Part of a small language model's weights.
Architecture: biases, untied embeddings, attention and MLP in parallel.
Training: a variant of SOAP for these matrices, 734M tokens, 7989 steps.
Each number is 200 + 40 x the weight over its row's rms, rounded and kept within 0 to 999. Layers, rows and columns count from 0. The size before them is the row's rms in percent of the matrix's.

# layer 2 MLP down (transposed), 2048x768, rms 0.0766, rows 188-206, columns 640-767
096,223,236,226,278,236,256,237,184,208,187,171,143,191,198,201,169,208,206,242,174,244,163,202,214,217,184,237,212,197,117,226,295,276,230,118,157,231,148,158,238,230,290,242,170,160,207,160,132,182,299,202,208,118,282,207,200,157,187,215,209,154,272,187,189,210,153,270,152,242,297,190,215,220,219,178,209,183,159,175,198,147,170,221,222,212,251,179,197,155,136,217,206,198,261,227,229,276,206,116,204,176,241,238,113,207,93,194,237,197,143,251,221,205,140,205,212,183,156,127,174,153,244,244,169,184,199,254,220
099,236,243,305,228,244,176,178,161,210,224,186,242,272,217,173,179,64,254,248,195,276,121,224,182,106,166,246,128,167,266,244,166,215,224,176,181,234,211,202,281,218,183,234,204,216,218,225,90,164,76,212,237,245,244,221,211,146,263,205,160,287,262,207,175,173,182,237,206,254,280,219,225,274,183,166,225,211,231,201,151,159,196,209,175,203,185,131,208,203,220,174,170,193,121,246,225,230,188,209,184,228,208,256,193,172,107,138,107,206,252,206,160,218,143,212,160,125,243,145,211,161,197,193,233,184,233,269,165
093,229,160,212,298,230,240,252,207,294,205,184,213,189,190,228,226,228,202,139,205,181,243,161,200,204,268,193,228,196,201,143,234,209,275,199,213,149,172,205,250,167,138,265,235,242,212,247,216,118,254,143,236,191,220,156,125,149,110,252,202,204,132,298,147,237,207,178,195,187,206,159,230,212,265,178,147,180,156,145,177,220,188,192,212,70,270,146,209,220,208,178,180,209,169,241,203,151,168,144,201,182,243,176,202,209,190,147,216,209,144,129,218,265,186,253,181,238,152,210,157,197,195,128,183,265,155,172,174
095,189,202,154,206,201,116,180,227,226,252,214,180,218,125,217,255,266,267,123,212,196,240,174,192,158,260,226,244,220,270,197,209,262,264,199,197,171,195,258,133,129,189,237,152,117,223,186,247,225,189,252,198,219,110,211,151,252,178,162,231,164,218,233,194,203,165,223,250,207,188,209,215,198,268,99,207,128,220,234,217,163,220,141,217,221,273,203,202,143,238,148,178,170,232,227,147,163,172,186,147,146,202,139,249,220,175,245,235,207,194,237,163,150,193,175,238,184,149,198,192,272,198,198,177,226,171,153,156
093,158,235,252,165,214,180,207,178,167,245,193,200,309,223,208,190,158,258,262,234,205,208,249,206,195,201,187,201,157,204,235,199,305,173,207,214,152,140,204,183,223,210,271,182,229,69,208,138,154,262,193,195,181,217,200,230,206,240,179,216,163,185,226,167,161,197,241,219,184,252,273,182,178,172,142,176,190,169,141,155,231,232,188,143,201,209,203,245,192,181,231,198,225,223,204,158,196,207,164,229,162,216,180,152,100,155,283,211,101,187,205,241,236,166,163,202,219,185,189,126,140,196,107,204,261,195,212,186
100,145,205,230,136,250,209,226,229,105,184,146,258,213,211,153,251,212,217,253,253,222,188,237,227,194,74,173,310,164,224,190,114,125,202,158,201,210,199,210,217,197,275,228,177,234,265,241,271,237,211,221,224,216,154,247,209,250,186,110,159,175,217,158,272,189,178,211,174,185,215,191,273,203,261,181,197,203,145,161,206,145,173,177,105,191,202,150,178,265,213,209,147,193,208,247,211,184,173,232,252,167,225,228,234,200,182,243,188,206,249,184,238,102,238,174,89,177,210,135,194,234,241,179,164,76,208,133,208
098,209,146,198,174,145,199,221,260,235,234,181,243,198,218,164,149,115,202,227,181,221,95,168,193,254,181,223,238,188,172,243,204,215,263,167,181,207,212,197,202,176,202,163,202,232,227,211,100,212,184,225,233,223,159,237,197,180,185,199,103,199,146,243,240,122,195,152,190,189,243,192,137,220,142,202,164,163,246,177,197,198,234,230,155,183,251,195,180,254,138,242,213,199,242,164,159,212,162,180,219,222,204,201,291,230,132,190,230,151,215,185,188,189,213,221,90,169,189,226,94,138,188,187,248,185,201,185,204
103,179,105,229,297,193,196,170,196,255,221,164,247,133,202,227,206,197,281,151,183,221,179,159,195,228,243,218,214,160,224,184,224,200,208,235,245,153,187,228,231,192,233,280,222,131,282,149,187,190,177,187,178,218,199,156,104,231,243,140,239,186,138,240,220,187,112,206,119,191,184,219,154,241,187,301,205,183,197,189,185,140,163,223,186,259,175,210,224,266,187,270,260,144,99,221,185,205,215,209,302,217,194,219,180,79,239,213,222,177,293,130,207,200,182,191,186,219,205,248,204,155,221,197,160,204,164,282,179
108,198,186,297,179,178,238,194,115,199,231,219,226,183,177,179,239,177,210,211,210,194,206,197,199,132,244,246,282,230,183,208,185,235,220,178,207,110,168,140,227,223,211,213,229,235,283,128,157,208,261,254,96,160,262,221,206,204,212,211,156,151,199,181,194,201,206,194,208,179,184,126,205,202,217,184,198,171,208,220,206,202,235,216,234,231,112,193,201,252,204,141,192,168,234,138,193,148,168,242,203,185,183,141,173,281,177,240,218,194,226,218,220,123,168,181,190,217,210,142,181,223,98,198,225,159,195,198,186
096,194,218,191,186,193,246,170,171,171,128,199,167,193,155,247,206,162,221,254,180,234,132,179,173,109,270,122,222,125,177,284,193,283,245,206,204,251,207,205,258,244,224,177,177,216,177,163,235,203,192,203,211,153,249,189,226,212,174,237,153,185,211,206,265,204,241,206,194,180,194,160,132,182,234,139,90,224,262,259,195,195,165,157,171,210,185,138,159,198,174,209,187,225,217,189,236,190,181,235,129,227,228,217,210,229,237,199,164,158,177,229,201,179,208,187,201,227,250,289,168,279,152,140,181,155,149,232,204
102,276,192,235,206,195,195,84,109,214,236,280,227,253,164,161,189,134,209,224,188,190,180,167,211,218,184,140,163,226,211,220,132,147,213,143,212,190,243,151,134,156,255,161,158,241,205,231,204,180,84,202,194,231,220,158,197,300,173,160,261,185,184,125,181,229,175,195,218,156,255,128,163,195,124,149,253,152,211,152,183,247,187,168,201,188,223,216,181,208,169,187,227,245,168,203,158,223,190,224,286,213,239,172,229,174,234,230,223,216,216,191,227,194,289,182,219,233,210,196,193,218,197,223,221,165,123,211,182
100,208,243,156,174,134,214,234,283,250,244,208,202,248,201,184,246,176,220,201,158,225,197,227,184,116,136,178,183,116,110,198,209,203,206,163,157,166,184,210,203,231,124,185,244,242,228,211,184,212,120,178,211,248,204,225,193,220,189,255,183,270,203,182,202,200,145,201,221,252,251,177,147,224,218,186,172,233,122,201,268,220,172,196,259,185,255,206,182,212,232,213,199,187,210,236,167,302,170,123,193,215,239,138,160,183,160,201,237,258,200,223,193,200,196,188,183,226,129,242,198,228,169,219,256,216,247,170,230
093,248,177,219,191,183,172,172,282,180,216,260,175,192,85,259,167,182,188,171,234,223,234,182,189,192,191,195,152,201,237,179,272,150,217,193,132,189,231,177,245,164,249,175,221,124,179,145,167,173,166,212,174,210,149,183,209,182,229,236,205,186,175,191,123,235,211,212,242,174,175,128,208,268,215,205,210,257,139,134,189,166,215,235,256,288,234,272,241,185,185,271,171,132,135,255,166,243,155,61,263,157,162,235,191,247,199,241,313,132,217,173,146,145,143,237,226,116,197,222,224,142,203,211,192,183,178,223,231
109,175,252,191,254,204,129,155,175,126,217,239,178,247,186,194,150,182,211,270,211,180,212,253,161,217,271,158,166,202,183,279,219,277,218,205,169,156,171,180,175,233,278,236,148,232,205,210,211,233,220,199,280,132,183,137,145,197,244,147,184,196,136,202,182,209,212,142,105,191,253,124,252,131,214,178,130,212,238,177,252,236,185,195,143,220,208,249,199,203,222,196,217,168,146,174,188,186,191,202,271,172,294,232,218,203,263,254,202,189,163,157,227,143,231,135,239,195,188,151,182,242,185,246,171,230,200,252,241
100,230,119,217,214,146,203,184,224,219,146,155,221,152,198,189,221,251,161,93,151,213,197,155,176,146,187,236,164,186,220,248,179,195,186,236,194,287,182,206,175,240,229,239,208,246,197,250,213,199,149,207,218,144,197,145,221,214,183,200,140,147,253,261,194,192,238,193,207,205,294,60,99,241,218,279,217,205,250,169,118,231,181,191,217,270,130,200,172,119,205,181,147,242,236,194,214,159,302,139,218,245,231,113,195,225,162,215,239,172,263,182,239,248,139,205,206,214,265,201,277,201,236,157,190,104,231,140,219
102,206,151,157,220,220,158,229,183,176,137,241,249,202,173,154,156,202,198,197,217,209,209,233,145,143,211,160,84,192,186,195,178,222,221,222,201,185,169,178,140,275,210,196,203,254,170,187,176,195,201,185,224,265,203,186,188,167,198,253,182,271,243,246,195,239,232,214,163,181,178,226,242,225,186,172,249,237,289,238,143,206,207,206,274,241,215,191,194,237,95,114,206,192,117,178,186,196,221,165,194,165,189,202,222,164,158,257,186,213,224,174,166,238,243,166,190,155,184,195,319,106,168,251,210,190,179,155,165
099,203,223,225,223,184,216,116,180,167,248,222,262,171,159,190,255,198,174,220,172,184,187,178,171,270,162,221,210,206,162,244,204,160,154,172,209,189,222,161,218,164,217,210,187,244,138,171,191,190,173,218,166,204,126,201,212,128,272,173,207,222,275,218,154,239,225,259,140,211,229,199,120,279,197,189,163,251,153,226,203,198,143,238,184,190,173,220,243,180,271,205,188,221,186,286,153,238,231,182,240,173,250,184,259,171,223,216,155,158,107,204,225,171,219,161,208,224,174,203,198,262,179,269,265,246,222,192,183
095,156,195,218,170,217,188,218,232,201,125,178,172,160,143,217,181,200,154,181,168,181,186,167,107,184,265,182,271,248,218,189,186,277,179,160,198,219,221,258,180,219,259,182,233,128,206,211,223,175,221,222,255,162,205,248,204,202,179,217,169,154,210,269,150,187,237,155,215,142,188,169,194,184,252,206,189,194,198,231,238,206,198,152,179,232,210,178,166,252,232,197,202,198,232,165,222,218,230,176,217,228,273,192,227,181,253,183,236,217,261,251,209,206,184,218,129,195,199,229,225,242,257,217,211,225,172,178,174
107,176,223,181,245,217,191,160,196,178,208,257,184,199,261,193,240,199,193,175,180,70,171,212,235,203,274,214,183,233,200,286,134,174,142,250,256,258,128,187,208,102,222,218,113,148,182,140,197,141,102,175,255,260,245,218,116,181,184,163,290,200,239,199,293,163,203,233,182,196,181,171,167,215,221,248,219,205,186,271,144,154,204,168,131,152,245,209,170,247,203,141,144,209,208,144,198,197,237,148,226,216,198,194,187,237,218,210,159,270,207,239,202,132,131,188,158,155,164,233,180,222,123,266,219,160,200,241,208
# layer 2 MLP gate, 2048x768, rms 0.0775, rows 189-206, columns 640-767
100,212,129,220,205,191,226,252,160,150,221,198,151,216,223,269,152,187,157,113,144,240,250,170,157,126,192,220,181,159,207,235,331,198,182,190,235,146,172,173,191,149,170,228,249,222,198,191,231,173,224,178,170,168,153,186,267,199,152,217,236,232,154,174,205,176,194,246,172,219,146,209,181,233,192,247,207,192,185,179,302,255,132,234,294,285,247,190,202,198,247,150,138,237,175,227,197,231,202,159,174,264,159,226,258,216,248,279,222,239,194,226,228,137,222,155,132,49,256,181,134,186,225,199,185,186,147,237,221
107,203,194,155,191,185,125,214,231,264,187,180,175,180,212,224,291,199,225,194,168,262,244,229,192,172,222,246,174,233,198,234,243,239,249,175,181,202,214,154,187,149,200,245,167,186,209,184,180,243,225,246,164,230,245,201,187,225,190,145,206,173,206,161,186,162,203,228,250,234,164,182,206,236,98,190,143,215,187,206,163,187,254,175,203,248,248,212,149,276,259,199,243,237,256,250,187,229,226,158,217,232,116,180,136,211,264,113,214,199,181,179,186,271,186,181,125,179,233,224,171,166,223,140,174,251,142,218,273
105,190,255,203,150,223,197,220,209,203,123,217,272,218,243,66,221,208,186,269,211,91,272,247,145,166,163,170,192,258,175,160,243,147,277,122,146,213,194,176,179,229,188,183,189,268,200,201,208,213,124,124,219,217,245,196,170,244,257,291,270,217,197,201,216,232,194,166,236,175,188,227,229,272,217,193,230,193,139,215,194,152,152,274,211,202,208,156,224,159,241,233,235,149,190,234,283,183,174,189,219,196,219,232,137,152,216,222,182,250,236,209,211,141,102,229,179,241,250,191,244,223,176,159,200,220,225,204,214
099,269,269,226,200,196,181,209,191,191,137,286,106,187,205,196,195,255,166,193,199,219,218,259,165,182,158,201,155,239,264,144,125,151,293,212,174,171,245,216,148,225,230,205,236,293,209,237,186,214,179,217,143,214,197,186,233,116,258,170,179,247,175,261,199,230,266,295,229,240,208,227,160,157,217,240,266,193,167,222,256,227,162,200,142,167,184,178,300,187,213,178,208,253,244,233,237,181,171,189,160,224,209,257,220,190,158,178,193,199,195,236,197,221,180,208,204,185,182,196,177,125,253,178,216,242,180,218,199
094,115,179,112,241,221,199,224,160,199,172,188,201,174,255,125,192,135,243,181,218,185,221,272,167,259,173,219,180,182,177,113,214,167,196,186,192,230,228,195,201,187,185,161,256,239,243,196,214,224,162,186,193,184,109,198,235,133,255,192,205,244,227,231,130,135,236,273,171,187,191,212,211,248,164,159,165,259,214,233,240,258,218,168,200,212,227,175,260,156,182,185,116,234,291,187,251,275,155,181,315,196,282,187,209,172,195,297,198,233,148,250,274,247,176,153,201,197,179,238,162,203,208,213,132,256,247,173,174
099,162,196,124,141,328,194,169,193,238,151,213,181,140,215,245,146,145,175,174,219,236,170,148,224,199,177,168,251,187,233,128,226,118,159,192,132,198,261,215,217,173,133,175,243,212,191,212,247,239,274,262,214,258,149,243,143,245,182,245,168,126,176,220,199,171,227,218,137,179,180,208,225,191,153,196,138,183,225,156,269,175,212,166,216,268,221,245,192,224,214,200,230,192,212,251,149,184,162,195,159,174,249,157,202,196,162,232,179,187,205,153,185,151,162,177,123,188,199,200,200,168,154,180,225,213,191,158,200
131,107,131,220,234,247,142,195,208,250,130,138,149,164,207,237,186,254,222,162,117,193,166,204,173,243,172,187,172,137,167,197,164,175,191,214,116,167,127,204,223,165,189,234,139,152,220,222,201,205,223,157,209,269,301,123,233,238,201,186,218,237,180,166,239,238,243,170,247,227,245,251,210,149,232,163,146,228,163,205,190,192,254,194,246,232,241,202,284,220,216,247,264,287,142,234,128,188,225,247,196,266,195,188,156,197,182,200,185,222,236,157,275,258,193,134,182,221,219,159,151,150,154,181,265,214,186,168,189
110,240,144,201,174,175,209,209,194,169,170,178,208,178,224,214,173,272,185,162,215,305,230,142,201,170,162,192,184,157,220,230,203,167,189,230,223,188,177,205,233,149,251,150,192,224,99,206,273,183,242,231,203,217,225,221,161,262,209,213,177,169,158,217,151,275,170,198,187,236,147,200,205,193,205,178,190,308,190,191,232,291,222,206,194,124,223,168,176,216,246,123,191,285,201,243,205,245,236,190,246,187,210,192,176,122,178,185,209,213,225,236,114,263,222,242,202,146,241,165,149,249,213,175,169,180,260,187,197
102,246,254,248,172,240,204,193,184,202,204,170,215,243,180,177,263,230,307,206,201,218,242,183,200,281,134,307,151,148,204,177,190,172,116,258,183,260,183,177,180,246,162,221,234,168,133,209,197,224,230,287,226,173,200,284,212,231,259,200,207,274,206,135,196,245,140,151,216,263,235,204,292,167,205,147,206,171,192,211,234,172,165,194,217,241,218,226,182,175,194,182,175,192,207,194,119,192,134,204,241,159,129,230,233,156,237,228,141,145,273,253,263,210,180,171,166,153,233,198,206,180,138,182,144,264,205,176,282
097,239,172,137,238,206,274,227,138,225,181,159,215,256,215,243,197,247,108,225,202,181,194,179,113,176,145,241,250,190,240,206,139,229,230,182,266,231,185,131,178,218,242,220,148,191,181,200,198,228,153,180,174,165,208,146,231,207,295,196,236,287,253,222,213,289,217,189,193,203,90,247,134,197,233,247,166,256,135,178,178,227,202,241,221,170,178,125,197,221,223,197,297,221,237,176,191,153,198,166,219,200,278,148,194,128,256,257,240,196,243,204,195,229,219,266,234,287,215,243,199,268,160,167,183,226,206,242,239
094,217,101,244,240,143,224,291,198,158,183,185,282,203,270,185,136,121,202,203,179,162,230,182,197,179,192,185,223,156,245,178,211,187,218,160,198,235,185,219,219,209,187,202,239,221,172,249,224,170,276,213,240,231,202,200,204,164,196,168,181,184,169,114,174,278,210,244,257,214,234,183,245,214,159,217,165,133,293,185,144,171,215,143,268,186,212,230,155,186,258,168,211,203,165,195,257,204,191,160,199,162,195,183,205,180,272,168,179,206,300,141,217,165,125,244,221,175,244,199,169,198,148,214,153,159,183,251,230
109,168,198,223,218,202,179,204,206,222,213,199,240,178,164,269,146,213,161,258,240,165,256,241,207,261,242,199,194,177,255,200,165,149,172,215,201,270,193,201,174,199,168,202,183,175,203,324,189,211,175,153,209,157,219,178,207,208,231,166,181,221,216,154,273,274,195,186,204,178,189,224,213,255,118,198,233,162,177,241,165,227,165,297,275,208,216,161,139,229,220,230,183,145,209,212,129,174,207,260,219,175,163,206,191,259,212,241,211,230,240,116,158,140,200,215,184,227,192,197,169,111,226,141,185,191,157,206,282
092,311,184,215,233,214,221,255,189,180,172,273,154,263,112,149,201,237,165,210,188,249,249,206,222,202,227,178,131,240,224,251,234,251,263,218,97,196,203,194,162,136,123,245,172,162,181,218,187,169,232,224,128,175,246,139,207,224,129,117,182,236,196,252,152,136,176,94,238,226,193,287,282,185,203,163,181,179,109,221,220,182,197,144,247,177,201,155,249,227,182,97,245,169,256,230,217,191,206,219,245,168,105,227,256,205,179,199,216,221,170,238,306,191,201,253,212,193,214,225,244,104,181,193,225,226,260,138,181
105,183,243,203,210,158,182,169,222,231,222,297,220,203,225,127,198,157,264,259,171,263,181,246,183,278,141,162,224,283,189,226,270,178,252,149,242,154,185,225,186,179,257,195,205,178,218,218,203,160,262,161,322,208,201,255,238,200,249,203,203,230,237,172,188,179,117,216,139,245,205,232,195,272,218,172,143,216,120,211,211,269,202,204,151,223,268,240,231,223,235,213,238,244,186,156,205,196,239,205,204,232,209,178,173,285,173,159,155,175,213,236,290,186,199,139,232,163,208,170,213,187,184,188,259,214,184,223,241
094,117,247,172,163,194,213,256,250,259,186,179,105,179,178,254,289,150,191,168,169,191,178,210,191,203,258,227,218,199,203,205,275,217,275,219,156,185,282,208,222,134,166,240,200,183,232,207,181,222,186,230,296,257,238,198,186,225,236,232,231,234,164,149,131,145,168,226,242,218,135,186,243,198,223,195,128,205,139,189,266,184,147,146,215,130,170,176,246,202,282,191,260,218,206,201,224,143,261,191,144,263,163,264,245,213,180,166,230,199,161,197,236,189,214,223,159,207,124,243,181,173,240,153,242,238,232,218,219
098,221,170,203,223,160,240,157,178,210,195,192,197,226,249,182,209,204,133,212,201,278,195,213,196,143,135,165,197,111,183,232,210,149,262,196,107,227,156,170,181,196,180,162,215,214,200,165,172,208,248,193,275,178,153,189,270,243,256,153,176,195,174,181,235,142,200,219,180,147,152,226,259,229,226,218,204,179,210,212,176,216,194,210,229,223,202,202,158,185,132,184,207,116,127,223,233,172,233,180,107,154,188,183,235,217,244,279,165,152,159,171,224,171,81,153,153,219,201,157,203,215,210,171,175,181,228,215,224
103,196,111,160,227,212,209,159,237,164,179,214,250,148,253,168,168,201,244,227,226,166,220,241,145,245,104,126,131,179,161,206,212,190,196,264,173,237,179,225,213,217,159,209,199,247,140,260,242,234,216,246,214,158,198,137,162,202,200,245,211,156,192,238,197,150,205,252,129,156,181,179,213,184,227,168,185,231,220,201,217,171,197,232,147,171,152,215,220,255,261,219,225,305,145,166,265,203,234,187,224,187,205,167,208,167,229,273,132,139,198,204,231,222,169,189,231,158,261,198,99,155,139,168,201,220,158,193,216
095,215,160,172,232,206,198,226,229,143,179,147,175,190,213,218,215,273,213,142,239,148,172,217,205,238,239,212,181,196,229,217,216,222,142,191,136,177,207,195,140,274,179,168,183,276,153,207,215,200,153,199,157,166,215,256,217,179,269,176,204,174,217,203,131,159,276,269,183,182,112,165,139,162,221,211,204,146,188,216,148,292,200,212,159,231,212,214,186,193,219,166,164,204,213,192,126,185,261,217,178,213,127,244,253,238,151,199,220,173,203,185,224,176,173,170,225,275,220,246,202,312,167,183,187,197,111,217,186
# layer 2 MLP up, 2048x768, rms 0.0802, rows 189-206, columns 640-767
098,188,229,268,173,232,260,139,114,209,183,128,253,165,195,165,235,132,305,257,161,248,195,206,247,164,115,134,223,200,194,214,163,248,267,156,163,262,138,254,242,254,150,124,209,168,222,166,209,192,127,103,280,236,192,182,186,188,251,278,217,121,250,207,177,294,132,223,225,176,259,239,223,209,215,208,203,274,206,164,114,156,247,202,198,144,155,142,256,195,239,203,198,151,197,157,221,242,172,248,138,217,191,251,170,221,209,175,130,142,276,206,183,139,222,224,235,231,165,142,216,147,148,142,204,178,269,262,227
106,194,257,170,211,222,163,234,182,169,136,221,212,254,251,153,189,189,224,146,173,256,159,197,156,226,157,229,237,87,196,144,266,230,131,245,255,222,165,154,200,195,239,259,211,191,253,198,223,204,223,153,208,161,188,216,195,193,160,145,282,165,205,224,212,219,139,205,187,188,217,182,239,208,149,199,245,172,185,193,266,127,168,236,187,185,178,154,250,173,224,175,107,199,191,204,174,186,156,243,162,151,172,226,159,214,159,249,165,205,185,275,176,147,266,187,256,181,200,203,191,165,241,261,155,226,182,224,189
088,217,207,234,222,209,150,125,197,173,230,192,241,289,176,154,150,223,225,225,169,106,265,247,184,238,276,220,221,260,262,143,171,205,240,150,218,198,208,174,237,229,175,167,218,221,249,234,156,233,151,221,240,145,225,192,176,168,215,294,207,231,203,161,197,178,165,208,163,246,227,210,222,211,297,157,210,229,189,204,87,136,150,203,248,255,210,199,261,148,205,230,178,170,232,262,267,163,198,209,142,181,257,211,196,232,193,173,157,222,179,174,215,212,216,176,225,156,156,129,231,215,230,170,230,213,218,224,182
091,231,297,230,247,133,137,191,237,263,85,247,149,229,212,293,150,185,227,231,159,224,161,263,216,258,168,189,188,239,162,241,170,239,192,195,202,190,201,203,221,279,186,229,156,249,117,128,218,192,279,239,176,123,194,190,260,252,180,93,132,280,191,206,206,174,214,209,258,189,262,205,204,215,181,160,174,192,203,205,130,211,225,201,186,226,201,208,197,169,202,242,242,189,172,217,218,144,189,161,201,182,217,222,210,114,202,286,244,156,178,195,235,192,220,148,273,163,181,211,139,161,206,163,242,202,190,288,183
095,145,190,215,227,199,170,270,218,193,157,152,213,237,179,170,266,157,246,247,248,74,201,160,177,247,180,143,190,174,207,162,201,157,206,209,234,199,188,192,147,166,137,221,166,290,241,166,195,174,276,233,170,185,226,270,192,177,145,128,198,200,141,196,208,160,179,230,129,238,235,255,197,253,167,174,181,279,225,228,203,182,175,220,151,155,215,162,210,199,173,172,165,168,253,216,188,221,141,204,287,175,226,198,221,168,182,225,201,220,199,206,249,206,159,168,176,248,199,177,327,228,200,195,185,210,193,100,224
102,109,231,245,219,243,236,233,194,174,223,181,200,204,224,137,157,140,288,219,230,289,209,213,213,223,136,194,176,142,180,204,183,154,168,274,247,159,222,271,238,231,192,111,258,230,139,199,244,205,153,274,224,240,197,168,276,217,193,132,171,221,131,246,151,190,205,209,175,167,180,171,266,224,270,206,215,169,181,162,249,214,224,189,316,187,196,201,254,241,189,260,168,172,128,252,176,179,165,211,172,206,293,123,247,184,167,229,218,210,248,192,188,227,153,129,188,102,133,203,260,198,239,241,168,209,202,198,158
127,215,219,172,226,149,153,222,170,203,228,219,269,196,194,167,176,148,163,201,288,266,205,259,212,178,174,148,206,255,196,181,171,224,199,154,204,195,207,172,226,188,162,193,206,236,109,198,144,205,226,211,181,185,195,226,150,161,190,288,238,180,264,165,181,206,122,241,242,105,207,101,200,172,220,212,245,153,181,196,140,307,167,193,205,225,129,129,178,130,182,252,209,154,206,164,172,197,284,214,203,222,173,217,192,236,204,212,185,175,224,190,186,227,235,248,179,187,201,163,176,196,171,235,195,255,286,286,161
128,210,179,252,185,204,281,202,167,220,226,202,182,264,151,311,171,118,190,144,309,216,157,207,233,167,212,262,207,213,185,291,186,177,207,160,211,250,189,193,197,148,188,177,138,167,198,193,245,268,240,279,248,210,218,158,162,206,194,268,233,183,209,153,178,204,191,278,138,238,218,242,162,226,236,187,227,136,184,192,204,293,164,196,148,219,241,258,182,207,213,181,251,103,201,180,220,151,231,202,144,136,218,255,127,190,170,243,147,228,246,222,162,230,157,220,160,194,276,236,148,186,229,128,174,231,228,202,187
097,223,238,199,243,282,215,148,135,267,193,167,240,149,213,224,160,228,201,263,243,117,186,154,159,175,200,272,217,156,236,176,187,139,142,200,269,195,184,247,212,169,201,225,253,170,114,96,194,165,168,213,176,175,220,283,191,202,269,214,249,188,196,202,236,216,135,234,222,282,202,191,290,226,226,174,200,133,161,135,216,277,140,232,266,179,191,236,148,164,243,217,186,131,191,233,164,183,220,222,179,205,138,175,213,200,162,197,210,221,275,242,235,195,165,196,192,142,183,287,172,237,202,150,200,242,217,199,236
094,250,230,170,209,235,217,127,172,119,229,229,239,305,255,163,163,218,218,244,114,163,143,206,232,200,179,148,241,239,146,297,191,136,186,149,167,262,167,209,154,212,192,179,121,206,157,248,155,203,113,188,160,229,165,194,148,278,225,221,197,239,165,168,226,108,208,182,202,185,184,153,197,167,190,207,230,204,231,209,173,247,185,209,135,170,179,224,196,188,198,143,229,249,194,225,139,204,109,212,217,211,284,214,237,142,209,164,222,233,192,196,245,201,216,176,252,192,236,164,224,231,246,297,189,154,213,206,212
092,189,222,245,181,132,189,290,208,169,235,176,243,155,189,180,209,196,203,232,173,221,220,158,177,134,165,262,242,226,188,186,164,172,252,276,199,170,165,215,171,191,164,205,194,315,171,197,228,206,159,207,194,182,178,171,177,165,236,257,199,173,210,160,154,245,210,200,262,229,250,204,185,220,182,271,148,178,215,184,178,124,245,163,208,230,288,226,163,159,192,191,227,258,233,123,263,239,199,206,265,198,174,252,150,94,235,243,217,200,297,204,172,279,220,208,159,234,248,184,176,158,199,231,247,190,225,200,255
106,126,155,221,258,149,191,157,165,205,148,195,226,245,158,133,224,248,195,195,185,201,134,113,230,196,152,173,308,228,217,249,205,203,250,219,164,199,237,144,209,252,217,185,255,185,184,145,220,150,200,185,211,250,125,225,252,210,210,233,170,93,245,253,260,199,223,188,226,209,171,195,253,129,276,232,174,164,179,153,240,216,269,245,207,157,216,192,220,159,230,149,224,154,239,131,228,252,217,273,158,223,171,149,135,189,210,143,214,225,185,185,146,233,182,222,178,178,215,147,262,160,177,179,246,182,197,164,153
090,132,262,270,220,142,150,200,160,199,219,181,216,235,170,219,231,205,201,186,221,138,170,192,206,229,147,233,183,142,142,231,158,222,157,207,197,227,141,267,135,230,191,199,179,167,153,167,258,166,202,189,257,142,111,202,235,218,186,228,216,224,178,225,148,199,204,188,212,255,278,288,205,177,188,211,194,141,313,179,212,219,181,169,139,179,177,205,243,216,231,274,205,94,152,202,110,213,221,185,233,181,243,142,206,250,230,216,203,256,195,249,262,125,230,159,204,227,245,164,204,224,174,186,211,140,227,244,153
106,253,217,81,243,187,122,212,186,213,169,211,200,190,210,218,186,225,228,211,162,248,173,196,196,201,175,219,205,185,153,230,184,155,197,282,138,232,187,289,181,211,240,137,190,213,144,264,240,185,160,244,239,185,185,170,193,220,218,180,159,163,220,256,223,172,151,189,197,220,273,209,224,252,189,228,174,226,202,185,156,224,200,192,182,254,152,217,217,212,238,216,181,258,214,254,233,231,206,164,130,195,260,115,203,199,219,245,247,164,219,225,212,286,217,299,276,182,177,191,228,238,249,209,179,246,256,209,213
092,268,109,189,207,133,246,238,150,175,158,184,242,246,152,146,152,220,201,201,146,221,210,209,197,198,176,185,159,220,199,180,168,301,178,213,206,125,189,137,208,218,201,146,199,215,161,197,220,193,172,133,194,208,220,148,178,241,223,200,124,175,224,239,197,253,230,215,203,159,272,189,168,211,255,206,200,238,275,222,119,163,201,244,225,252,264,162,163,292,106,255,195,220,134,190,157,129,250,270,237,217,255,137,225,137,193,215,155,200,172,212,192,274,263,164,176,232,212,98,209,219,184,261,246,168,172,234,179
097,177,242,206,184,203,166,178,165,240,250,236,220,151,184,210,198,288,158,263,145,185,308,282,203,219,145,210,193,212,228,193,200,139,187,167,152,187,185,173,197,199,220,197,175,226,181,200,169,173,234,155,190,175,107,204,259,267,222,92,219,267,228,194,240,192,216,267,173,225,210,142,240,236,201,230,255,149,215,172,173,251,148,269,237,209,187,229,209,174,111,171,197,165,124,219,178,202,201,158,189,214,143,184,206,146,233,247,181,132,157,185,183,174,211,142,154,214,222,159,255,220,290,260,205,193,202,196,242
093,227,135,166,196,248,184,189,274,178,156,230,186,221,222,217,240,259,153,216,222,263,232,157,144,208,202,156,202,229,210,158,225,218,180,192,237,180,192,252,245,257,221,188,212,195,212,226,230,285,197,248,294,224,180,164,246,220,251,197,180,101,271,173,154,182,179,181,170,202,228,199,221,185,134,117,227,198,100,164,276,154,214,206,180,160,203,139,92,216,193,198,199,202,229,235,170,189,247,247,168,189,226,96,197,204,148,239,162,224,254,194,218,201,215,185,160,209,268,154,128,166,110,196,210,246,102,193,184
097,234,229,155,216,172,185,176,123,222,222,240,165,236,162,129,231,202,205,129,215,192,140,176,197,137,166,168,174,255,153,203,109,184,149,236,214,213,176,215,251,185,257,236,164,147,205,109,211,138,122,234,156,238,195,202,216,210,234,246,201,246,208,268,223,173,172,193,152,232,228,245,170,263,210,235,176,239,181,254,219,210,185,114,187,167,283,161,242,177,153,210,211,137,188,193,215,211,202,220,208,197,180,164,246,146,222,188,226,169,133,115,232,181,211,225,148,174,107,147,234,250,172,257,241,88,188,196,189